config.toml
n_layer = 11
n_kv_head = 5
lr_head = 0.019
final_lr_fraction = 0.05
doc_mask = true
Each number is 128 + 24 x the weight over its row's rms, rounded and kept within 0 to 255. Layers, rows and columns count from 0. The size above them is the row's rms in percent of the matrix's.

# layer 6 MLP up, 640x160, rms 0.0863, rows 124-166, columns 0-79
size [106  99 112 100  92  93  99  92  98  98  98  98  96 103  96  96 107  98 100 104 104 101  89  99  91  95 104  95  99  89 102  96 104 104  99 101  99 101 115 105  96  96 102]
[[158 129 118 134 128 125 148  97  70  84  77 154 125  91 121 109 147 146 117 173 128 130 105 108 151 142 109 166  82 110 137 175 126 115 144 164 112 133 110  87 112 145  93 137 134 147 161 121 126 154 131 117 155 127 121 149 130 142 131  82 199 133  97 150  63 146 139 136 124 128 124 125 141  93 124 148 127 125 166 112]
 [144  81 121 139 140 136  94 119 134 128 157 110 133 143 143 117 138  79 129 128 166 118 141 170 134 156 132 113  98 135 157  68 126 127 125 162 111 109 107 102  88 142 133 112  91 126 100 142 139  99 142  94  80 127 122 140 115 101 157 104 149 106 122 132 159 138 144 143 163  95 130 115  86 156 153 167 133 143  86 143]
 [122 138 118 112 113 103 151 161 129 128 125 159 122 154 119  90  80 108 100 159 117 142 135 123 117 114 161 156 134 116 141 132 135 141 144 146  76 102 135  97  98 171 113 130 140 116 154 117 138 127 159 199 124 127 109 141 104 110 115 147 173 107 123 142 138 140 166 168 159 124 144 107 162 102 153 108 143 132 168 177]
 [146 128 128 126 168 158 127 104  92 124 119 152 133 173  98 115 104 116 136 122 119 104  93 123 107 146 136 119 129 143 130 150 146 102  89 123  78 165 123 169 119 134  96 105 109 122  64  79 116 146 159 115 115 157 121 139 169 144 129  76 128  93 146  94 152 133  98 145 145  91 156 107 169 175 115 112 145 153 153 151]
 [144 119  90 101 143 132 127 116 127 136 149 112 178 133  83 138  82 148 104 134 102 108 134 170 130 197 108 135  84 111 144 134 102 167 129 113 117 116 110 100 120 178 134 110 123 116 150 105 118 127 104 103  97 146 138 109 147 144 121 140 160 117 118 149 107 133  92 163 125 117  90 184 133 124 152 144 111 122 110 119]
 [151 130 140 148 139 128 109 151 127 109 140 151 138  97 126 153 127 116 109 104 135  88 105 156 137 182 136 140 137  99 123 109 120 139 114 146 127 135 128 139 105 171 137 143 107  88 144 112 110 144  80  75 130 154  99 128 166 121 125  68 114 134 128  79 119 126 122 189 174 102 148 145 136 115 102 123 101 162 137 177]
 [157 149 110 100 163 176 136 117 113 136 149 144 147 127  77 156 117 119  87 158 113 159 149 140 151 125 110  99 107 120 137 121 138  97 107 128 117 148 136 136 108 113 139 138 144 128 169 143 151  95  90 145 120 114 133 173 144 127 118 132 130 123 136  65 106  98 151 134 109 133 117 113  87 133 157 145 131 116 133 136]
 [111 115 146 111 150 143 113 153 103 116 113 138 143  77 104 133 111 122  97 131 115  88 124 126 109  80 170 145 100 132 105 140 141 129 114 187 127 141 123 139  59 116 116 145 138 100 127  59  68 129 115 114 103 156 133 128 123 106 101 109 140 112 110 109 149 110 177 173 141 130 151 135 132  99 118 130  84 121 169 160]
 [104 122 132 149 153 128 130 116  92 102 135 126 151 131  89 116 100 119 144 150 102  84 142 145 130 105 143 103 129 158 138 149 145 106 170 134 146 132 107 116 112 111 126  99 141 119  99  82 120 126  92 126 161 117 148  95 134 141 145 154 116 168 115 170  91 124 104 134 129 125 126 116 141 111 109  95 138 103 108 113]
 [140  69 153 145 102 113 137 112 117 120 127 148 145 179 126  94 164 133 117 134 127 121 143 136 161 142 161 113 118  96 136 122  86  83 134 129 118 137 147 143 120 123 115 144 158 130 137 103 150 128 105 107 107 152 135 137 147 142 101 120 129  94 126  83 175 138 117 145 125 131 159 106 139 115 118 187 123  98 115 151]
 [121 122 148 101 121 101 106 113 131 124 121 157 116  86 118 142 148 114 123 158 104 139 118 146 112 128 194 184 143 136 121 115 134  89 115 145 139 133 133 145 100  93 154 101 112 123 140 100 138 129 124 124 115 119 116 168 137 124  86 109 115 116 156 110 189 110 147 122 143 119 120  93 103 107 135 114 173 130 155 177]
 [160 150 163 122 116 148 136 139 112 118 122 143 151 161 133 128  89 131 171 159 121 126 113 133  71 111 103 125 143 106 146 123 161 127 139 116 115 110 118 115 112 185 157 106 154 125  98 137 124 109 107 168 112 141 120 174 121 118 120 121 166  87 129 104 161 133 139 141  74 144 122 137 129 142  95 107 149 140 129 141]
 [115 147 124 112 114  90 133  73 108 108 129 143 127 111 104 144 126 126 121 167 140 113 142 139  96 106 140 123 119 138 116 147 137 103 149 165 118 126  94 122 113 122 108 159 105  95 113 114  72 148 130 171 190 147 142 129 132 117  82 126 165 127 149 129  92  98 134 155 163 150 151 146  95  92 131 108 126 132 130 121]
 [132  82 147 114 125 165 163  96 120 138 123 121 155 182 164  98 109 105 145 131  92 114 125 182 102 123 139 151 115  90 114 127 123 128 141 137 136 156  89 156 142 138 119 124 168  85 141  86 142 129  84 169 122 126  97 135 173 130 140 103 128 154 102 113 131  97 117 124 158 118 148 147 142 110 126 154 100 175 148 134]
 [109  68 132 142 147 101 143  93 130 111 138 159 141 127 112 143 139 123 158 119 135 131 119 125  92 155 170 128 126 114 145 121 126 125 140 112 179 173 136  99 130 156 150 110 151 116 139 110 145  96 124 114 165 132 116 159 148 115 103  97 123 133 142 157 154 162 111 100 100 125  72 104 129 112 147 148  81 137 124 144]
 [114 139 159 138 113 143  91 107 130 154 168 145 123 152 109 166 154 143  87 138 149 125 173 169  85 154 167 103 143 141 134  97 136 106 172 106 106 105 100 135 124 137 176 110 129 137  73 132  88 126  97 129 152 143 135 126 153 132 123 105 121 122 176  77 124 140 124 167 127 118 125 114  82 111 119 150 132 114 109 109]
 [117 138 133 117 146 110 126 120 117 115 137 147 161 138 148 143  79 144 133 119  98 116 151 143 121 110 158 144 112 130 157  60 121 116 117 156 106 133  83 117  97  98 118  97 133 105  88 120 109 147 146 133 157 113 123 119 121 101 102 161 152 133 153 140 101 127  84 176 135 124  90 129 194  83 176 139 151 141 149 143]
 [145 132 164 171 138 122 135  84 138 118 123 165 139 116 124 124 141 133 151  96 131  66 113 140  99 105 111 126 135 146 172  91 149 138 125 118 191 147 129  88 103 109 151  88 132 131  97 139 151 114 100 131  87 123  81 130 117 112 149 119 163 120  85 164  99 143 123 145  91 100 130  98 119  98 150 111 121 174 124 142]
 [102 131 145 129 140 149 122  91 125 157 114 149 125 141 151 138 119 137 140 106 150 111 134 126 148 117 107 133 124 116 116  93 123 177 160 146  95 198 124 163 120 147 120 104 108  87 134 126 137  88 135 151 106 114 126 150 116 143  89  77 160 126 149 127 114 153 107 131 117 104 138  61 102 119 111 140 143 143 107 113]
 [117 129 149 115 149 162 112 138 111 133 150 119 144 119 145 128 107 131 151  93 106 145 100 166 113 156 143 128 126 127 160 151 112 133 129 110 117 158 111 155 111 135 115 158 158 140  82  86 125 135 105 137 144 132 115 121 161 142 105 101  87 153 166 122 154  98  68 149  86  78  91 110 158 128 131 143 101 155  89 179]
 [101  98 156 147 113 133 143  71  77 116 121 108 104 115 146 127 141 145 125 122  85 108 145 154 127 139 143 159 114 125 160 156 176 133 126 112 100 112 113 115 132 137  99  95 130 109 120  92 133 154 139 152 167 142 100 124  90 115 118  97 137 139  93 117 143 111 100 148 146 170 161 163 150 155  96 134 145 118 105 143]
 [ 89 126 145 130 142 118 147  82 118 101 151 141 132 147 122 146 125 134 172 151 116 132 102 119 124 141 135 111 156 161 118 147 168 122 129 114 121 154 106 126 106 158 111 134 142 166 148 123 144  95 144 121 128 165 118 142 140 133 131 117 133 102 117 159 110 164 117 119 126  96  94 111 185 127 138 133 181 118 157 137]
 [131 158 163 157 111 111 128 105  91 138 128 128 138 158 144  87 123 120 117 140 105 115 161 128  86 119 165 175 148 154 169 111 148 110 130 121 162 119  88  80 122 141 101 119 147 152 147  95 113 106 135 144 126 162 133 153 138 109 103 110 101 108 146 126 132 139 103 155  86 134 128  95 150 136 113 139 123 153 167 127]
 [125 149 149  77 160 160 140 102 111 117 107 137 164 131 181 121 115  79 129 139 132 129  83  90 120 108 121 107 157 107 121 101 144 118 126 103  93 186 165 112  97 142 140 121 106 119 121 112 114 106 108 115 108 127 137 136 142  99 119 146 152 139 157 160 170  94  90 145 126 115 115 101 148 104 123 101 128 188 118 100]
 [122 145 135 107 139 138 110 127 116 139 148 185 134 107 152 115 121 151 117 117 154 115 176 161 124 140 138 162  95 138  97 144 118 108 140 131 151 125 148  97 120 126  67 147 160 120 149 138 141 100 113 163 156 139 117 141 179  74 130 132 176 167 116 106 130 108 141 101 142 160 137 123 156  96 193 112 116 123 111 137]
 [115  95 127 134 108 152 118 100 139 131 148 122 112 138 112  99 102 103 122 131 105 138 101 133 108 138 166 160 125 141 163 152 154 133 108 124 128 113 144 125 109 107 111 125  78 107 164 130 116 108 184 127 113 160 127 131 113 129 126 150 181  98  92 150 123 162 135 133 134  96 152 119 158 151 138  95 139  85 149 150]
 [141 126 153 100 127  91 109 127 114 122 149 135 124 131 162  97  95 140  85 188 131 150 111  98  97  97 103 151 112 109 128  99 157 106 119 170 144 110 115  87 120 121 147 143 139 108 113 160 135 102 137 155 129 112 172 145 147 131 113 128 165 112 133  94 129 155 144 173 124 124 141  95 153  92 130 114 168 111 167 126]
 [165 107 149 103 135  95 123 135 130 125 163 166 156 156 136 112 132 143 118 132 104 136 137 156  58 155 157 126 126 156 147 164 145 145  99 165 133 158  98 107 125 154 158 130 114 100 166 131  86  55 134 141 100 162 164 146 110 121 147 149 141 145 133 187  88 109 148 103 145  86 141 148 115 107 181 110 118 135 143 129]
 [105 145 152 101 191 142 158 127 112  77 136 125 109 161 111 115 150 133 135 102 106 104 101 152 101 114 156 144 142 111  94 114 113 116 143 121 140 139  83 119 117 135 163 130 159 124 118 172  92 102 134 123 153 135 112 129 155 132 130 111 119 129 113 105 124 162 109 122 131  97 123  80 137  96 113 142 128 162  82  98]
 [119 127 122 118 138 125 197 179  98 121 144 166 148 146 146 136 111  97 144 178  97  92 157 142 114 116 107 179 144 159 130 123 154  75 160 130 126 121 121 136 127 151 155 132 121 117 128 135 117 100 139 159 114 113  98 141 158 150 172 112 137 115 147 143 130 119 140 124 102 145 134 155 111 131 157 175 167 130 111 135]
 [117 117 164 126 108 183 143  91 133 113 153 131 151 114 126  95 139 155 132 115 112 110 118 111 155 160 130 167 119 138 150 103 116 115  79 116 117 137 140 167 100 149  98 107  96 122 152 119 124 116 102 122 133 114 156 129 118  80 174 120 185 127 126 159 127 130 112 162 146  98  97 146 181 142 133 106  75 189 180 122]
 [ 80 131 105 130 134 143 173 113 118  89  73 140 148 113 128 110 100 169 157 149 117  86 157 122 130 127 166 104 108 161 143 119 105 113 119 119  75 147 145 112 110 120 139 162 119 142 142 101  96 102 126 173 147 144 172 157 143 144 131 129 132  93 165 128 142 123 124 143 133  93  73 117 140 144 121 179 102 121 166 149]
 [ 95 104 107 139 148  96  90 113 109 146 132 142 187  99 149 110  88 119 117 153 149 142 119 136  98 127 178 130 100 129 165 129 134 123 134 138  98  93 142 128  77 136 128 137 125 106 145  82 135  75 106 122 178 173 113 141 119 120  85 154 125 147 158 131 124 116 130 137 115 168 131 101  88 158 106  63 119 133 128 149]
 [107  83 128 133 121 161 109 120  60 153  93 112 123 130 166 120 147 109 131 129 156 109 135 146 116 150 118 142 108 116 152 120 146 143 116 159 103  94 123 142 142 137 148  93 115  89  93 136 111 100 143 152 127  87 177 135 145 125 166 138 120 105  80 136 107 149  92 140  81 157 117  90 107 128  95 151 118 121 122 130]
 [149 150 125 118 146 131 129 125 114 122 159 136 159 144 129 113 117 143 103 144 135 153 137 116 104 149 139 136  95 114 101 108 123  90 130 124  91 103 145 120 134 112 152 168 124 113 182 105 119 119 119 133 153 112 127 172 157 105 124 119 110 152 112 126 106 128 125 129 120 102 140 120 105 127 155 128 171 134 161 172]
 [ 64 128 112 123 155  90 142 123  92 101 176 143 153 182 121 118  78 100 100 123 128 119 158 108 115 147 116 185 124 116 137 116  84 121 147 126 157 111 113  92 127 125 117 101 153 163 129 143 116 102 134 152 117 188 131 112 129 129 155 149 135 113 162 148 101 112 113 181 122 125  90 139 124  89 149 124 115 116 129 147]
 [175 139 120 141 173 185  93  96 133 202 115 147 153 103 106 121 153  89 127 100 127  94 126 122 124 126 127 168 128 111 140 158 144 115 164 139 123 142  55 111 112  96 134 107 149 119 112  93 121 153 120 138 114 138  99 173 181 106 121 163 151 149 150  80 121 127 132 137 125 118 126 133 139 111 123 133 159 106 110 131]
 [151 134 138 111 123 142 133 129 142 100 100 142 146 151 116 127 117  92 157 131  83 138  83 152  71 107 148 128 124 103 162 147 112  87 166 107  98 124  99 142  77 122 160  94 112 138  93 163 104  81 163 187 139 148 138 140 112 138 136 111 119 149 107 186 144 122 145 146 104 107 125 172 143 126 116 165  84 154 130 187]
 [121  98 138 110  96 121 132  88 132  91 118 154 135 119 115 135 131 167 156 134 100 112 128 115 137 122  87 152 132  86 112 158 115 125  96  63 117 157 146 156 120 127  92 106 125  90 112 101 103 100 133 138 150  92 108 145 157  87  84 122 156 157 126 127 166 128 116 116 157 111 127 160 154 121 143 123 114 170 130 132]
 [168 137 109  88 141 126 115  72 135 132 128 174 126 179  90 111 125  89 120 176 142 117 115 143 102 130 115 169 123 167 113 141 128 121 109 158 100  97 122 116 121 108 106 121 144 107 189 120 107  71 101 167 106 119 110 158 122 100  99 126 106 111 132 106  78 110 103 112 142 108 123 109 146 139 110 109 131 125 141 136]
 [190  86 119 148 144 145 113 140 161  97 127 151 154 166 119 134 140 123 117 165 127 152 120 107 118 165 129 134 122 135 134 124 138  87 138 112  87 176 132 127 124 129 110  97 104  76 162 129 124 104 121 137  95 151 125 176 148 128 105 151 161  96 130  91 132 134 134 128 108 132 144 140 126  51 120 117 126 116 105 111]
 [124  86 157  92 111 159 139 139 152  64 103 121 139 119 130 122 116 127 155 139 128 140 131  90 120 104 178 119 124 137 129 110 116 105 110 146 110  96 105 154  89 107  76 142 123 153 164 137 154  80 109  97 152 130 121 136 105  40 106 112 123 132 126 174 133 151 134 142 153  82 102 148 138 103 180 112  87 112 160 139]
 [112  95 128 128 123 111 120 131 105 129 136 144 124 169  98 148 131 140 177 100 135 109 110 125 124  96 113 114  98 124 106 116 141 128 146 167 132 105 107 117 103  89 114  95 171 108 115  97 137 124 145 145 112 119  94 117 118 102 156 138 141 147 132 141 135 156  69 129 138 128  85 115 120 127 139 114 120 145 123 108]]
# layer 6 MLP down (transposed), 640x160, rms 0.0781, rows 124-165, columns 0-79
size [113  98 114 112  89  93  95  90  93  98  98 111 105 105  95  83 105  91  99  99  97  95 118  99  87  87 113  92  95  93 101  99 120 104  92  93 103  99  98 108  96  90]
[[ 95 151 156 146 151 102 133 134 147 129 127 117 142 114 160 129 121 118 111 151 172 110 159 105 100 149 135 120  97 147 131 108 143 103 106 140 118 101 117 162  93 101 120 149 108 107 143  91 140 116 116 136 138 117 137 150  60 139 150  95 112 110  97 139  93 175 162 179 144 114 143 128 122 127 119 120 155 140 174 153]
 [140 112 158 136 116 173 168 119 148 152 148 108 151 132 115 115 100 135 118 117 155 141 121  91 133 164 139 134 139 138 108 137 118 151 110 155 169  55 166 120 109  89 124 135 115 159 131  55 114 118 146 105 121 107 133 129  97 142 133 156  98 127 157 107 130 159 130 147 153 144 141 104 123 118 132 138 157 134 173 137]
 [147 135 117 112 119  98 138 127 125 140  97 124  89 127 126 121  90  99  91 119 134 140 126 132 150 132 126 110 129 129 223 101 167 163 124 152 152 116  88 116 115 109 114 131 137  80 167 158 137 142 148 133 118  87 126 114 114 154 107 145 158 107 157 136 146 133 117 147 128 157  97 121 167  89 148 187 142 118  75  90]
 [117 167 138 143 169 118 139 147 106 140 133  98 143 168  86 125 124 100 121  85  90 135 104 142 147 132 134 111 123 131 142 132 130 105 162 143 119 132 150 104 152 136 102 107 141 146 136 157 119 142 126 152 100 139 150 169 150 112 150 163  83 108 122 125 146 151 122 119 117 153 149 116 135 179 139 121 119  87 122  86]
 [170 124 109 104  73 123  95 101 160 127  94 147  98 108 128 110 147 135 140 122 101 109 118 179 115 123 116 168 135 185  98 134 118 127 122 125 122 151 169 152 150 110 141 142 188 110 133 137 121 128 163 122 103 156 154 114 134 152  83 119 120 112 150 134 140  98 118 134 147 151 114 110 146 108 154  99 101 119 141 165]
 [143 143 161 113 126 129 140 119 104 132  98 123 117 156 151 130 127 103 158 103 102 163 173 151 125 176 118 120 149 132 163 126 188  82 129 135 127 116 119  87 129 140 134 124 103 147 157 112 131 119 101 101 118  94 125 115 113 168 136 123 148 133 145 161 131 130 121  94  98 169 114 104 133 109 136 150 118 130 161 132]
 [158 103 130 117 153 142 122 113 142  99 100 151 115  99 138 137 159 144 118 132 169 153 111 116 182 125 146 114 153 112 108 185 111 128 144 140 164 151 120 173 104 118 147 149 127  98  97 162 130 118 104 124 166 153 172 114 115 114 176 125 143 171 119 148 124 149 179 100 108 138 111 103 135 122 135 135 152 167 154 123]
 [ 66 110 137 137  85 133 157 106 112 132 115 115 114 139 168 165 148 135 131 188 139 151 111 143 104 142 105  95 129 113 167 151 122 119 142  88 127 144 119 125 201 189 142 134 109 140 166 121 159 103 133 179 171 144 186 117 122 122 159 128 149 129 142 153  91 131 110 143 134 127 124 107 111 164 146 119 109 137 137 111]
 [129 135  98 120 121 115 109  99 159 171 146 140 196 125 124 130 129 115 128 128 125 163 142 126 148  86 134 145  94 111  78  92 118 117 117 128 157 121 109 108 141 125 145  89 114 124 169  83 119 125 152 118 125 119 135 153  93 129  97 135 129 127 124 129 146 136  87 155 133 140 174 137 133 138 106 155 133 144 115 104]
 [151 107 121 133 149 105 162 113 157 105 151 135 151 128 132 139 122 148 138 125 120 125 102  87 136  97 155 132 134 163 114 118 147 107 115  95 133 102 140 176 151 124 102 160 169 127  85 126 115 129 158 109 127 146 157  95 160 115 136 157 166 141 120 137 174 147 150 112 145 176 175 124 124 102 168 132 161 127 118 123]
 [137 105 128 138 102 115  91 130 186  98 115 141  88 110 149 148 155 199  82 147 162 158 135 134 102 132 126 123 137 148 161 131  95 100 140 100 141 189 125 143 110 125 123  94 117  98 136 136 130 133 106 124 178  93 122 118 115 143  94 137  96 158 125 149 138 113 153 121 120 101  88 115 129 133 135  98 120 118 165  93]
 [119 110 122 112  97 121 133 111 127 167  95 129 133 125 158  90 123 136 177 138 136 139 141 163 148 133 164 116 133 121 125 112 163 147 148 105 116 160 168 124 168 116 130 130 122 120 173 141  88 121 110 118 140 126 123 131 151 150 126 146 156 127 155 155 140 133 109 117 130 145 105 119 150 134 150 167 144 111 145 138]
 [121 140  99 115 130 117 114 150 142 153 127 150  84 166 149  81 170 125 118  89 137 133 104 132 146 146 121 144 142 118  85 128 132 127 143 101 122  97 128 169 130 110  91  90 140 134 126 129 135 114 116 128 127 129 140 165 109 160 138 128 147 109 140 150 114 143 120 131  93 128 113 162 144 141 120 142 138 117 104 152]
 [134 100 101  76 210 125 141 148 128 151 130 104 108 131  94 139 124 125 109  75 147 136 111 135 138 105 101 152 124 142 154 137 169  97 103  92  99 110 168  98 122 129  98 151 144  98 117  82 169 116 134 114 119 118 104 116 144 118 106 127 115 136 133 138 153 127 152 161 116 121 134 126 137 165 124 118  90 163 120 122]
 [114 140 135 124 130 102 132 108 160 117 105  76 118  96 147 125 107  87 125 137 136  88 143 118 155 159 151 138 171 112 129 145 150 147 104 130 153 101 102 145 134 133 157 116 111  94 118 119 141  87 114 115 104 165 154 161 114 148 141 147 127 114 142 116 113 121 167 145  98 172 149 154 112  87 107 113 107 157 115 122]
 [114 113 122 123 104 127 110 128 142 111  99 145 112 136 134 122 125 140 133 111 147 179  92 119 136 136 132 130 138 112 170  99 108 152 138 123 118 138 169 109 145 121 131 113 167 155 152  73  99  77 156 130 159 100 117 157 167 136 128 162 105 122 109 131 165 170 136 136 150 146 131 111 126 117 132 117 141 129  87 103]
 [114 106  75 163 126 172 160 156 138 150 124 118 142 117 131  99 131 131 101  70 107 165  98 148 148 106 146 152  88 162 169 122  94 160 163 108  86  91 107 137 146 131 128 152 153 147 119 105 116 123  94 153 146 159 120 121 111 130  91 158  89 109 113 138 143 151 107  97 123 147 107 138 133 157 171 151 147 155 130 142]
 [151 144 105 135 115 131 112 142 134 139 123 138 139 133 128 156  94 130  92 171  89 115 140 114 144 129 136 126  96 149 162 136 166 129 158 102 119  57 129 122 176 150 118 101 132 123 113 123  87 176 124 106 149 183 120 128 101 100 177 184 110 151 145 148  95 159 161 107 102 121 139 110 139 150 178 147 127 110 141  83]
 [108 136 201 115  91 146 163 113 119 111 131 150 159 160  91 132 132 119 131 130 157 139 121 150 128  95 156 110 165 114  98 126 123 141 147 131 137 103 183 124 138 121 127 155 145 169 128 165 123 119 137  84 119 143  95 122 161 169 153 143 133 170 100 135 108 135 144 124 113  99 105 118 186 171 153 137 112 131 123 111]
 [107 160 154 102 134 172 128 127 112 124 108 109 126 114 133 130  62 143  89 128 120 127 102 112 122 161 145  91 127 166 157 124 126 152 119 111  99 136  99 161 138 132 133 186 133 123 132 137 109 124 114 130 116 147 126 126 149 126 122 106 150 128 118  95 173 129 127  96  97 121 119 148 133 107  84 142  74  96 123 111]
 [131 131 130 122 101 158 140  97 151 114  85 131  67 118 109 113 129 126 132  82 157 127 129 150  84 151 103  89 152  99 112 120 114 130 142 167 133  85 118 123 187 109 131 141 109 117  98 178 154 123 130 140 164 104 123 124 135 152 113 114 118 113 168 119 154 180 159 116 132 133 148 126 169 183 152 127  97  94 152 147]
 [119 140 146 137 143  71 120  97 139 142 117  99 175 129 145 157 126 147 121 141 102 116  91 129 164 124 127 140 148  73 126 147 155 131 113 131 107 137 111 116 160 131 149 179 117 145 118 145 175 147 143 144 132 150 104  93  70 154 167 120 103 112 129 174 100 133 155 128  97 123 141 115 117 140 134 106 159 144 114 166]
 [122 136 141 128 149 124 118 119 112 135 138 157 155 111 135 127 132 140 120 134  99 110 144 150 138 149 140 125 110 136 121 129 135 102 153 133 129 127 115 118 124 149 135 121 141  91 134 120 103 125 107 122 151 159 110 149 152  95 117 105 134 126 132 149 137 115 143 151  98 119 153 126 134 112 133 138 113 110 131 162]
 [163 110  78 129 150 111  91  90 149 102 146  93 126 126 145 132 144 103 113 137 135  97 133 109 141 114  99 132 143 133 134 152 137 150 138 156 138  99 172 177 117 151 106 131 175 125 122 136 116 102 134 152 151 147 163 145 143 130 124 127 124 134 132 144 127 135 132 100 142 108 123 138 171 109 133 187 130 128 134 157]
 [127 100 113 149 119 133 171 106 137  97 104 136 117 161  76 109 119 147 115 119 162 125  94 111 134 114 130 139 105 137 118 157 109 164 139 127 122 115 106 111  94 137 124 130 120 134 116 109 148 146 124 116 129 140 147 114  85 123 126 142 101 145 136 119 121 132 157 147 122 110 134 138 121 130 140 102 182 120 144 115]
 [119  82 142 132 118 162 104 125 139 158 161  97 124 136 144 133 156 156 112 144  99 114 108 156  98 168  85 156 147 126 116 126 131 121 114 113 139 125 130 124  98  92 155 155  88  78 142 126 140 152  96  97 163 121  98 119 106 141 134 147 107 133 117 145 142 132 108 163 120 129 139 137 103 122 117 124 109 190  93 112]
 [139 137  98 105 108 132 143 102 181 138 111 139  95 135 174 100 103 132 120 111 135  92 139 141 107  88 108 134 148 117 144  88 172 124 117 119 139 142 115 107 136 130 156 108 143 125 130 169 148 131 110 148 163  61 135 129 141 123 113 114 139 100 158 113 137  86 105 163 143 137 138 134  99 133 124 142 166  80 150 120]
 [146 183 142  79  98 123 154 131 145 112 161 107 119 105 108 142 123 116 136 109 167 140 148 148 167 138 127 110 124 156 108 130 144 111 127 135  97 157  73  96  50 132 104 158 154 148 136 121  93 161 137 128 112 121 105 100 115 139 153 182 140 103 115 100 151 161 109 126 140  99 103 131 137 129 130  94 111 152 126 138]
 [138 117 105 177 159 138 219  91 120 180  93 101 124 148 141 126 112 124 123 105 105 122 140 119 114 124 128 111 141 117 142 164 118 111 141 187 111  96 153 136 118 156 162 120 124 137 157 134 112 154  73 112 151 121 143 123 121 118 156 154  99 162 172 116 123 133 104 125 128 153 155 141 103 102 111 112 179 127 164 118]
 [141 111 127 107 112 106 136 147 114 203 122 116 131 116  98 160 140 123 135 160 141 157 119 101 109 113 113 109 108 123 134 110 136 130 102 128 128 147 101 149 122 103 110  86 106 126  88 146 181 114 128 102 166 116 145 126 165 163 144 130 133 140 141 105  95 161  73 101 152 140 137 112 114 132 119 124 163 141 104 101]
 [172 140 133 117  65 146 174 147 149 153 133 115 152 172 128 156 116 128 151 152 145 179 148 136 134 146 137 129  99 128 111 156 127 144  58  97 113 112 147 155 130 146 157  82  74 111 135 116 136 166 144  80 118 140 109 135 117 146 148 129 129 133 123 117  81 116 137 102 102  96 109 112 139 126 106 108 138 138 161 127]
 [ 81 125 161 104 139 126 132 146 126 151 118 119 103 102 123 110 105 105 138 115 131  98 142 153  99 100  99 135 102  86 162 107  97 116 116 111 139 149 139  98 125 127 114 122 165 101 122 149  73 166 105 152 147  87 126 111  87 119  98 157 149 174 148 128 118 105 135 151 149 160  92 101 114 160  99 137 120 120 138 127]
 [113 155 140 109 101 137 180 129 144 141 172 107 115 157 105 132 134 164 147 124 122 165 158 129 137 181 129 100 158 124 147 125 108 149 106 112  84 133 125 122 153 105 108 112 122 132 117 184 138 158 141  97 120 113 152 111 158 145 125 141 125 144  84 116  96 120 116 139 123 117 113 136 156 127 146 169 108 164 144 128]
 [123 119 117 145 126 147 155  89 111 122 134 114 125 144 109 126 137 115  78 128 121  97 168 140 126 132 133 123 146 105 134 140 140 137 135 139 152  90 114 123 177 118 165 130 128 152 143 112 112 148 163 118 135 124 131 113 114 118 140 110 144 162 113 155 186 100 184  94  73 157 148 122 129 132 122 131 107 143 133 174]
 [172 151 105 133 116 154 137 164 115 130 133 132 128 117 134 125  94 121 116 110 116 104 149  90 121 149 142 209  99 156 132 121 117 167 107 121 130 140 146 100 128 133 146  82  69 167 121 113 109 128 106 101 126 130 123  89 153 107 131 168 172 127 106 154 106 140 181 136 116 152 104 159 156 119 132 108 153 115 167 107]
 [131 121 144 160  90 125 140 101 123 173 105 110 125 117  85 125 102  87 153 119 140 140 118  84  96 127 158 141 127 133 112  96 127  97 133 181 128 140 127 119 118 147 152 106 146 169  83 106 137 127 115 148 117 116 164  91 186 109 150 129 186 125  93 121  65 160 108 110 139 135 131 141 179 127 113 146 126 138 161 111]
 [116 130 104 100 173 140 126 123 134 113 137 128 107 132 116 104 138 131 178 120 114  78 142 119 119 140  94 130 144  95 142 106 120 117 119 125 165 137 153 175 143 105 157 123 148 157 102 135 132 105 125 140 101 114 159  95 143 129 155 132 107 140  92 144 173 145 150 102 156 120 146 134 113 125 117  77 141 121 106 128]
 [115  70 104 134 100 109 176 139 149 108 157 162 124 153 147 139  68 115 101 131 128 133 116 161 140 157 123 113 136  97 148 148 113 143 163 145  84 110 133 138 117 133 149 125 113  80 125  94 158 143 127 117  83 136 114 123  95 143 180 124 155  96 119 181 103 119  82 147 142 135 145 157 101 168 122 142 145 164 140 133]
 [114 102 106 103 150 116 170 135 110 145 137 125 110 153 137 140 129 117 167  68 119 130 160 134  95  87  95 162 137 121 116  93 125 157 102 161 137 125 126 122 135  69 126 105 110 143 123 141 161 141 129 132 127 126 125 111 127 146 140 131 109 105 126 106 123 117 124 165 119 121 131 102 108 100 141 130 156 151 127 142]
 [169 115  79 117 140 145 176 131 124 154 138 118 142  75 117 125 111 120 102 156 146 114 117  94 113 124 137 159 129 136 142 148 148 162 145 128 112 140 150  89  90 137 106 107 146 128 172 104 143 138 107 182 116 100 150  95 155 119 124 162  57 150  88 154 152 118 132 107 159 143 147 137 134 128 124 106 143  87 199 125]
 [160 134 139 102 139 128 115 132 117 119 125  78 101 117  89 136 122  94 136 133 109 123 124 134  99 139 152 120 143 105 151 137 136 101 132 165 133 181 155 167 130 111 152 103 144 132 132 179 132 102  94 145 127 178 136 105 125 150 125 108 140  97  97 105 149  75 114 120 141  85  91 134 129 152 114 114  97 153 138 134]
 [113 112 167 136  93 109 165 113 126 150 139 100 101 157 109 155 123 117 122 116 183 120 153 149 110 111 155 143  88 125 131 129 123 102 124 151 116 137  83 167 165 101 154 145 159 131 132 162 142 100 139 132 201 100 118 137 111 124 146 160 174 136 150 105 116 127 127 167 101 152 111 136 107 105 156 109 156 163 133 151]]